{
  "num_hidden_layers": 12,
  "hidden_size": 512,
  "num_attention_heads": 4,
  "num_key_value_heads": 4,
  "head_dim": 128,
  "intermediate_size": 1344,
  "vocab_size": 8192,
  "hidden_act": "swiglu",
  "norm": "rmsnorm",
  "norm_place": "pre",
  "norm_eps": 1e-05,
  "positions": "rope",
  "rope_theta": 10000.0,
  "rope_fraction": 1.0,
  "qk_norm": false,
  "attn_scale": 0.0884,
  "bias": "none",
  "tie_word_embeddings": false,
  "parallel_block": false,
  "init": "trunc",
  "init_std_qkv": 0.0187,
  "init_std_o": 0.0,
  "init_std_up": 0.0187,
  "init_std_down": 0.0,
  "optimizer": "muon_variant",
  "learning_rate": 0.00794,
  "lr_mult_down": 0.7,
  "beta1": 0.95,
  "lr_head": 0.00567,
  "max_grad_norm": 2.0,
  "warmup_steps": 200,
  "schedule": "cos",
  "final_lr_fraction": 0.03,
  "batch_tokens": [65536, 131072, 262144],
  "max_seq_len": 1024,
  "doc_mask": true,
  "train_tokens": 903400000,
  "max_steps": 5894,
  "dataset": "wikipedia_en"
}
Each number is 500 + 40 x the weight over its row's rms, rounded and kept within 0 to 999. Layers, rows and columns count from 0. Numbers have three digits each. The size before them is the row's rms in percent of the matrix's.

# layer 3 attention key, 512x512, rms 0.0857, rows 102-127, columns 192-255
106:520512500526460474515473479509444525455493500447508432483464590484497489528567485566545514478592494501498473519474472575450548542518489495467469529594526481478539522434463525511494519457550504
099:529481543522444449473441531542448488519498455491479510536534529587458417443506424562492472473497613512477576573524495472529529554442508498456519510404496468530494528375538521518412472472458619
095:560547483496526558497513484451539452450487478511534514523526472543540513513484465519478501477431449504482451450469568445517554472554467530535517465542469482423549500488492541429467553477514514
097:560496557508523511499472540438540435521513449472568485529562430516498485499518491561478503485486509498397446533506482449432556525566504548487452535518464515511447444588589455508541471504544581
103:487452505501562581468546492495540591483497444501484521501469466463459503477549420544469495548471599495500432495519526494526464547464421576505500528491465441478550447528506455494466466571500512
095:435511543535511497459486416488501541538440483507488455525530509481503502469461509561503489534529541467564513490540526511442533483524481494515534474513539555483482438432530474447464504454496528
099:462476507505566425577517419500527531517496501500531463513575519442511474462538584523558517420462541549550496638440492493475522466447471542455452472459482439467462555499556478495517489537560500
093:447495631441433527458484523498498489424518585548426526444450504516525508520533453562475478515604523448477487569506496524436477554517465504472501464514463575500522524405524519517495499465491467
093:533484506468551462548537434486515500567558492543535429484513507554434452468541458540504527478502539541489490506497484561544536470469505450510532484481507492494529539514507525567495531555530459
095:454506534579495423527462424523535477516435497495537427494546486475525526520480503501477546467481489447486579490571469530475513515515461539496498476470476502519447518584417541543481437469442461
100:544496517518487523444467562460515461421469507460499445527556383512539516557500512520574571533478505424417490520583536538503446540448469540432508528486451521556530497516535429488484517499460475
108:507508466512456522521420492500514521550476454505527508476494443467498513493467571445473487530433522510529531531472525549568528522558501501512502483565533522442507517429494556476473535501564467
107:559513515478503485547476468486535513469467601505505512538468497443593542506467478450504450470532535485497483537424469505507469496513494560542523424602554514501530478503479538470464443506535541
095:451559553456495493514518464539549447462505485499599547579523462469469482474497500502493481466452556517464521377505507458557479512581473464495483526503498505514508507491513503449519527482445524
096:487516457515520497493563457495485491536540495503543446532497472562520491437501526521431420467522449467543586487545446488471543515591575534474470495434503504444562534495488486530492469497491457
101:509467617586536417438485478499489464487444392520502447561470516520565497562465514470521518492423548465488480612572550478469465500486494436459542509493487498493533532484475521525575470499555434
097:495518474503510522492432459529510499474542570537538427521535454502505509445531500531491551590466486554522529546497475422509481569544532476513430422528463518451539541510515494535484486527558440
104:540458524594564483472502487498497529457529546535542456480506563475510473497533512464422518459485471573499510569514435548449552491494461517534523442457477495510536433485472482493539443478533510
099:450491542466565509507536466495504483501465473415475477458448428518533526484519509505519439501482549550467520456505540440503522511616491474507447458438539482536451515560446555502497537509495507
099:475478484462490479497479544530523499521510480466454455464572503482503541531514484480489513447527542544470472491432490479554478535512386462504560499489545521489473486503503512524485546488561478
090:542508487504453528514455466595452510562535402539488455567537442452517545450536460521513509493534477555509550542446512527505487415594485533493590586492512416547497497544582511523477514521571472
098:557454517550494515475459495540496519513459521503484533478403477495488515538534451492459508425519550425490537522412554554417443493469547553547492496499529490463474520483492618464466482489502530
097:556431574522462467413547451447466502569529535470497455533428551472553498476490481506490488509504546540528479484509525444491496463511537505527517466574518509513515519480461522450490503427583458
097:443506471478458577514523514509414544538467537457488498422512526527522498517502474448504448518533479538517537500390488490499496462618494479508489479520492470519462585507440479511542478550478488
099:496504543479463486506523424517485550524471533516572540453474482551481515488510527513514488465517505517391517502537599440505466493548493478508517497534481501500459487413462488507503501495486561
099:484588484476442439496520472515485494536471415469500539482494454436579419544460517492496516515462491493421491543462482465437465501438480499473542489498468486541538491471473507464529553420538509
# layer 3 attention query, 512x512, rms 0.0848, rows 103-127, columns 192-255
099:498526452522538492534485508435503515519426459534491486514491493566552525476522496498480461504484465484486437403536512449514509424526475416574493434464455527466475383531516537510535501488541450
098:431463442489523537469454530490479492482523522550586447486491495458461514538530478451584450583464494538483503486523483468498541562481483542477505529563515498486476504483477429536547487519526473
100:506490460527466463385504471508464522438462537537475457440419492501510464460525473525551523552534438545537446480419486543500519435495501487440537461482575465542557540501450517462527586499419488
099:502560519559485540488531472552470505514556545522521519492501456538581500520507534465569439534448575478461549493515458483540532585554541515455482399466526527544467482513480577541554467476530485
097:484549484498427503495491484484466426473492535414561491459483490495468522467516489531551454566508527468406476441503478454548488481512509504515459478498485516528564556508520480539521518524542479
096:474520490498412490499506549530525500483474496498510551428524532540466551517423450553618426511506471492451576517533520558469500495531534532510491471531493541499596561541481558458448436524500510
097:452481519511543496575516574525442471457467523438517489600484478548450516492455505423596594492455510457523538476464510506490478472534494452473545547491462492568437489468525556436472491493500504
093:525512465578489464502526483509444447516508480469499484476497468479504506526465522516458522510508460507440488507570543460474525474470584497424501503548529493480433527459467431475542540523553498
101:471459511485466523517474533554489509460574464483463544491482497576455580514434493565432459476474525526537372568515521524537511521577516453475519505490478464540539518459455484491510501470520540
104:534490536431465480554503491506474463445489475545499570416535551510523564462502575458446428544503522467513474504533524586461610493542440464476529440479403467465530454489529503501492495460455569
101:557451562473500480496516478503500458443527463559541521552468586505585490538491460524507447501516468519508509502557462486461514568496525489491531530479472433543404542454519514466513459497482504
105:459430504478466601483425464513530546528471569579533567530536505505547481516491489541495477449471463487472486478521450482541528461483523457531446523474450518570536501532516468512508481495473484
098:515457455534456507530422588429452505529448468482522435466441504456429524518503506527467503495478510464509444525416508559450437478453554505473449458485554518502508522548518445502501488506525532
099:443416549462501545442495463523600559463545502481467547425476465451550486518538426505504489528481521562481504556512505495515382465529486513526493492522519433506485550531464507519496536498500489
101:530554435456484448479616520454477542439434498518549484511415514477517502457499489556480560499551533473552508531430471488581529538512538498509468443478513459461453440504490527473515476471450501
099:490489465509496518495504551452487579494476450567543468546495510495397410428490464473455538523576553432461490528494496499488542461515522545504503476508501487553490469489477546509426470491494504
104:445494512469464463521480533430503512485505473491513471541559470496533519535523448578570510437386437453553474382500466427490446578468515456504444513490487516464487498464514521504545513561481501
101:466496477536493504498508420459550451440491461512582465487599553544417529485542541464455501519516434505458554492480429520530479465528487553463479487462451445467446468520532493458398486529468512
103:490490453618530510434500543437484524470530458546481532485438481489494513497473537469462553474497508496484540549517503479438523532469523530546475488484476532536434414523442526460492489490567469
094:484488467448518469477529505502488554496503459459593498494469455499531565462495444541540441507481529486520446555442478473484483504424532483552468526535513568456507506475456493424470493540475515
099:527483541535516545524448417438593535516457453486511532448537473435519514539534445501466472509528466517470441590492563565506550532467532518472456509481425452483433539494524451515461514540503493
099:479479486530494539463454472532552543467508492517516539527505527544483522485483513471469511546486488497451492448545580496443496439523480529550588506520470489474535507533465442445467500445467501
100:507525508497507488537477453452520484473524501558434426523513495528514477492451417578495554526471511506594472503567498462469426408539495569529492526495521495488528450533487539473526535509460576
101:478514520540501529574486529474548410457489488432439510487498478422504550492435502492497522512511510477508536496556430467520518545484475532524526489517428530529524503476529430569588455521457415
100:573522488486570508542482549515493491487470526514517533537474606518536503556498505495439560527503492502516512532583481486499456459542539419465439471500462537539501485460451499432490414565464470
# layer 3 attention value, 512x512, rms 0.0901, rows 0-24, columns 192-255
098:467437481466445467533452472467519474491522466479473535513557435486458530415552529471503518437455468501524478459510540514491535494460511500478479560586495505438586544560495476500589506554528509
098:489481466460494483449454557515503531514451460507451442506485471524506510468411550461475557559368461486503555534465526441558567405528508487447401566511518499493501495518446537494537444476534482
105:435441476503506513494461435512528437468517514559530461455466518585518519443446527504544543496486490503452434517387532467545469540543463502450546454587428545471502489569416499540462536481545559
099:522445528483478474564462402517522510517503482441516510514501537607535592539505498528488441563494538494544501514470488511494540507498524440519498536529481520552470571456418542487504487441556480
095:461430476430460504482508503536474471472475497532407508537441469498479459462434500517502551514530554448614497488519563536498503540522553540523444472443421488504461485529508496604488480424528542
095:528525488493559478493504462516585540518438522561544379491559549482510553549488464499499547501484519526528512504494545525537488554524474528547445468541522540526528466477484456403563416577479464
097:539498598487506501494482477532453493486459526519539503518459485481451525495472520497517610547485472510546523518425459538461497463507515500575480506489498518546473475466503542517475452545516521
092:524472515514464520549535559476487509464512510568473483484506467529457477493501540518516471444585495447443457483487546526443517540555481497513474496520483489533465538503535553548470479460492476
098:523550468564545566535496452427556516526542476463469439507505463471506527470462487506499505488521559497506521452532501501533532485495489506523523516441442512570518583483374531533448544514441483
096:543507540507528470494546416464504491503521369454458536478504551562586481523392463572499526514499584435497455437478565485499532472454501466535536518424550510468502497505497504448478521519494482
097:512524506511484517448517462501504515517483586493496476558450560504523521531529490526504514555455518463557509545526472453553539466464456411492491477503479488567507448575587499524465454532480499
098:573580460479453513487470496509441430435518491524555411546516454500462508489438450458507507549566534444535508502438511522528524532495510526443494531479556577473538537493523525534436517456527549
099:438470502509507597458443517487519451495533543429517514480551479451526429481458501535505512494483489481448503545593473517477487541486517489520554515460492558461511509466451494544440474583514493
101:488579519530538529542465449530523542494490497525518538508452559493513562505497484477518471520553553537528456504477557527498518455519497478495501537566541508502523530559490525530465541504507485
100:523498484414501492518520544482418488507413527544544494556465568547484476520442507504521527530441474552422481567523493461477422473492500485422469442473547470577553529417543478470516529473424484
101:478450449436514408510497447516515523540467454503474443533554490545542488506443530555511499490532521536508535481476494502526536522460591450488550507521395526499549509534481518571462584547492513
102:503480485495554512458521514493529496516498552493531483486467405461503517456590508541518532482433490565437466524557458538506543548490477498439537512474467466529544540503518502478530431459488485
100:546526521491546508469480538495505511526430509475535550447485465513496516486537499499523492549517554510503513479532495468447507466537519495491580478526481497507439485524498517491494423566494449
102:480486565519476546447438524403511533506507599517495540477497451489483522535448532610551486438441489472593528488474481525516532522508559524464462520535506443538545514509539535469514500507488469
099:514543378440557565528433497582499529546521470500460560536512491502536453461421517486445531473563486485525487558454429552458480547494476525487456546508443437476515500464472521537524514488532454
094:488496510432442519530429542569482454588461530580521532531479481423441534524453548431525543478517490509569461567444433597479509555460452505489465443529507452454438477552529537490492417522473454
097:427457547455473414571538549498523516480514454487471491514539431459489508413445535513581453510551432573528512519466475537556518609507545502448572510538487447485482428460435556497496533523444481
094:505494416525465504484536525481550462567558527515485521535409556487482443437516528471458538465558515486490493537412561509530501529473488478464499555544598572516530520413514531470485464453479455
094:519425482490491542505482437543536558506509557505472461500502503519568492513443459503504540431624432524511491451491472433530511539475534453495472560466464488542475423474553514497489493506522445
097:489501576512498459481524489491515401504467488495531448559461493531452435570470521524539460465515615530564528436510546528502501517462572520533488442560572526512538570485491506576541476550505483
# layer 3 attention output (transposed), 512x512, rms 0.0839, rows 0-23, columns 192-255
102:525488491540520530511461427472440437477407502514522399469501487533499418483522547441466479481430461496460533524426502531507511491509491512478492564502563474478486567505494546481530499515471409
101:556535501518587489497475403459526546452518511517523424486521479462464521388485512466386447554498510438423458544512479480542492519529496495504508550510514540461506441575475489559477491527544511
107:506544456522463494498456529527491491535515499481545557519499483548503437476559430574531493456498576483420515490466423486512554586506451419517549554540511530481507511485392449502448464506578511
103:543419528432559525539515444468457518545521503443491502475567472503520519487454558559437495396437533444500532466529490559461465501521555512490481516438502558548505538512499446488529523519487589
102:453509475469456450445450482458473560506504531547442574614559509469457467480490496555453563503520528487514604470499483373511478467552468508474498562522464486544471463485526491510507504430452512
099:457461494486583512495485436499476540482507543497465481503487531473549502489501511515535491516525524514489459514495557498545471477429408476447463490470447442516534499464551520503511433503512560
101:453537452531546513473544561502549488520444536552512483535465533553518526599479506456531519480444432509482552430502475476504453513596403535447461480511556544451526414595500514484505535561487486
098:534534551485497472447452564439454444514458462561503529493467595556504487504436497499490511554554433511530472489462503535464512488523533532594487574504500479569504550423567526510515558452532468
102:519506521490508436550455513529508486484518491563525544538555551514441471496487479478513568404482518504494509524475471463488480518557453555539538483396552522536498554484494533496546470504527476
100:497591460440484444524541535496469523482526516433426460557483460479466511554501500517535477483495475481526469499553521541551544527428521500472487561525479435487554502491540542502501501469457507
102:479517513512475508481479501470540385514473466477525447497495524471530505489487510490522526536437518496466496471443495437544487541534477500516511557526468492439519515532443439503465472516503542
103:523520521526461491469450527508539477543430478573495521534515533488450513569567505535391534490531540450433542440458494437468487429526510516458540544502478527464430477472539486549516498549449508
100:452500462516538575480405478542592575424539446509523496529520527514454521528504519482509523457488506506463544507468499503505522469472523538554480501518503512472557533480517501524437473525463487
103:526521581548510581494449507397476386524469480558489600560565584440499506513423473502539429489459554458511537493561525479481510468469470549535442542459473497570552513492510555443551611567508501
100:437518437465426477488565601542455523554481543422459552473464481512577455502444442464572518562580594536506495445557462428564546508471508549523469533506479500474483481551387454414490525533539493
104:540560499487511479451480451478528482478541503501529485512497506540565462413517579501494497512521509512550456472557519508532459574439466468547500506492471448497399500480490510469579441499461530
104:572447525557501488560498502551523514481483460489497477508516509526588535524500525463472501563481504471475476528539538464549533547566451531485476510509556490487521524489484517595549540474479478
102:473509535489465516501541501486556460487513443503505444481525478467539554549520479575479466459513476495476495457559503491555450482508495435465428518514507454457513523477412542456477475609468507
104:524537471528460570548483520504559466478518412496510519494531497419545519554577506516551519422571461517478506501463482494566495496462453500515475442472480509513563554476563453487441499492460509
104:509432492566443491480490496517543511451512477433458455521474426473475543546405462521416583518506537485523421507455495486478492520508511582500465428547542571463520463483529573454495445533499529
098:500436498523463519465474533452529409528502505487441491516524501426480519500475465521451570488473534484502482508429504479502527542463547548508498458509523499481467491528477581468412425558503461
104:437488539526505485482503517628492447558541470419510547504481493530485513510509431523486500531514472505429569455449438414515591528522430499515504492464478599553388513472554564533436542458414520
099:571513434504555535431488492469531476520464485549531396558428503440483540568467511497472521485516532448542491530464489496462569520573508472513496519475525498510473514395529487528574440521484549
096:495560488514560469553467481602504498507464483504511465461479470490515504435516481574526538473550462440516506528525490541559566558480546538467549490548468457488471486488517427547458440591457520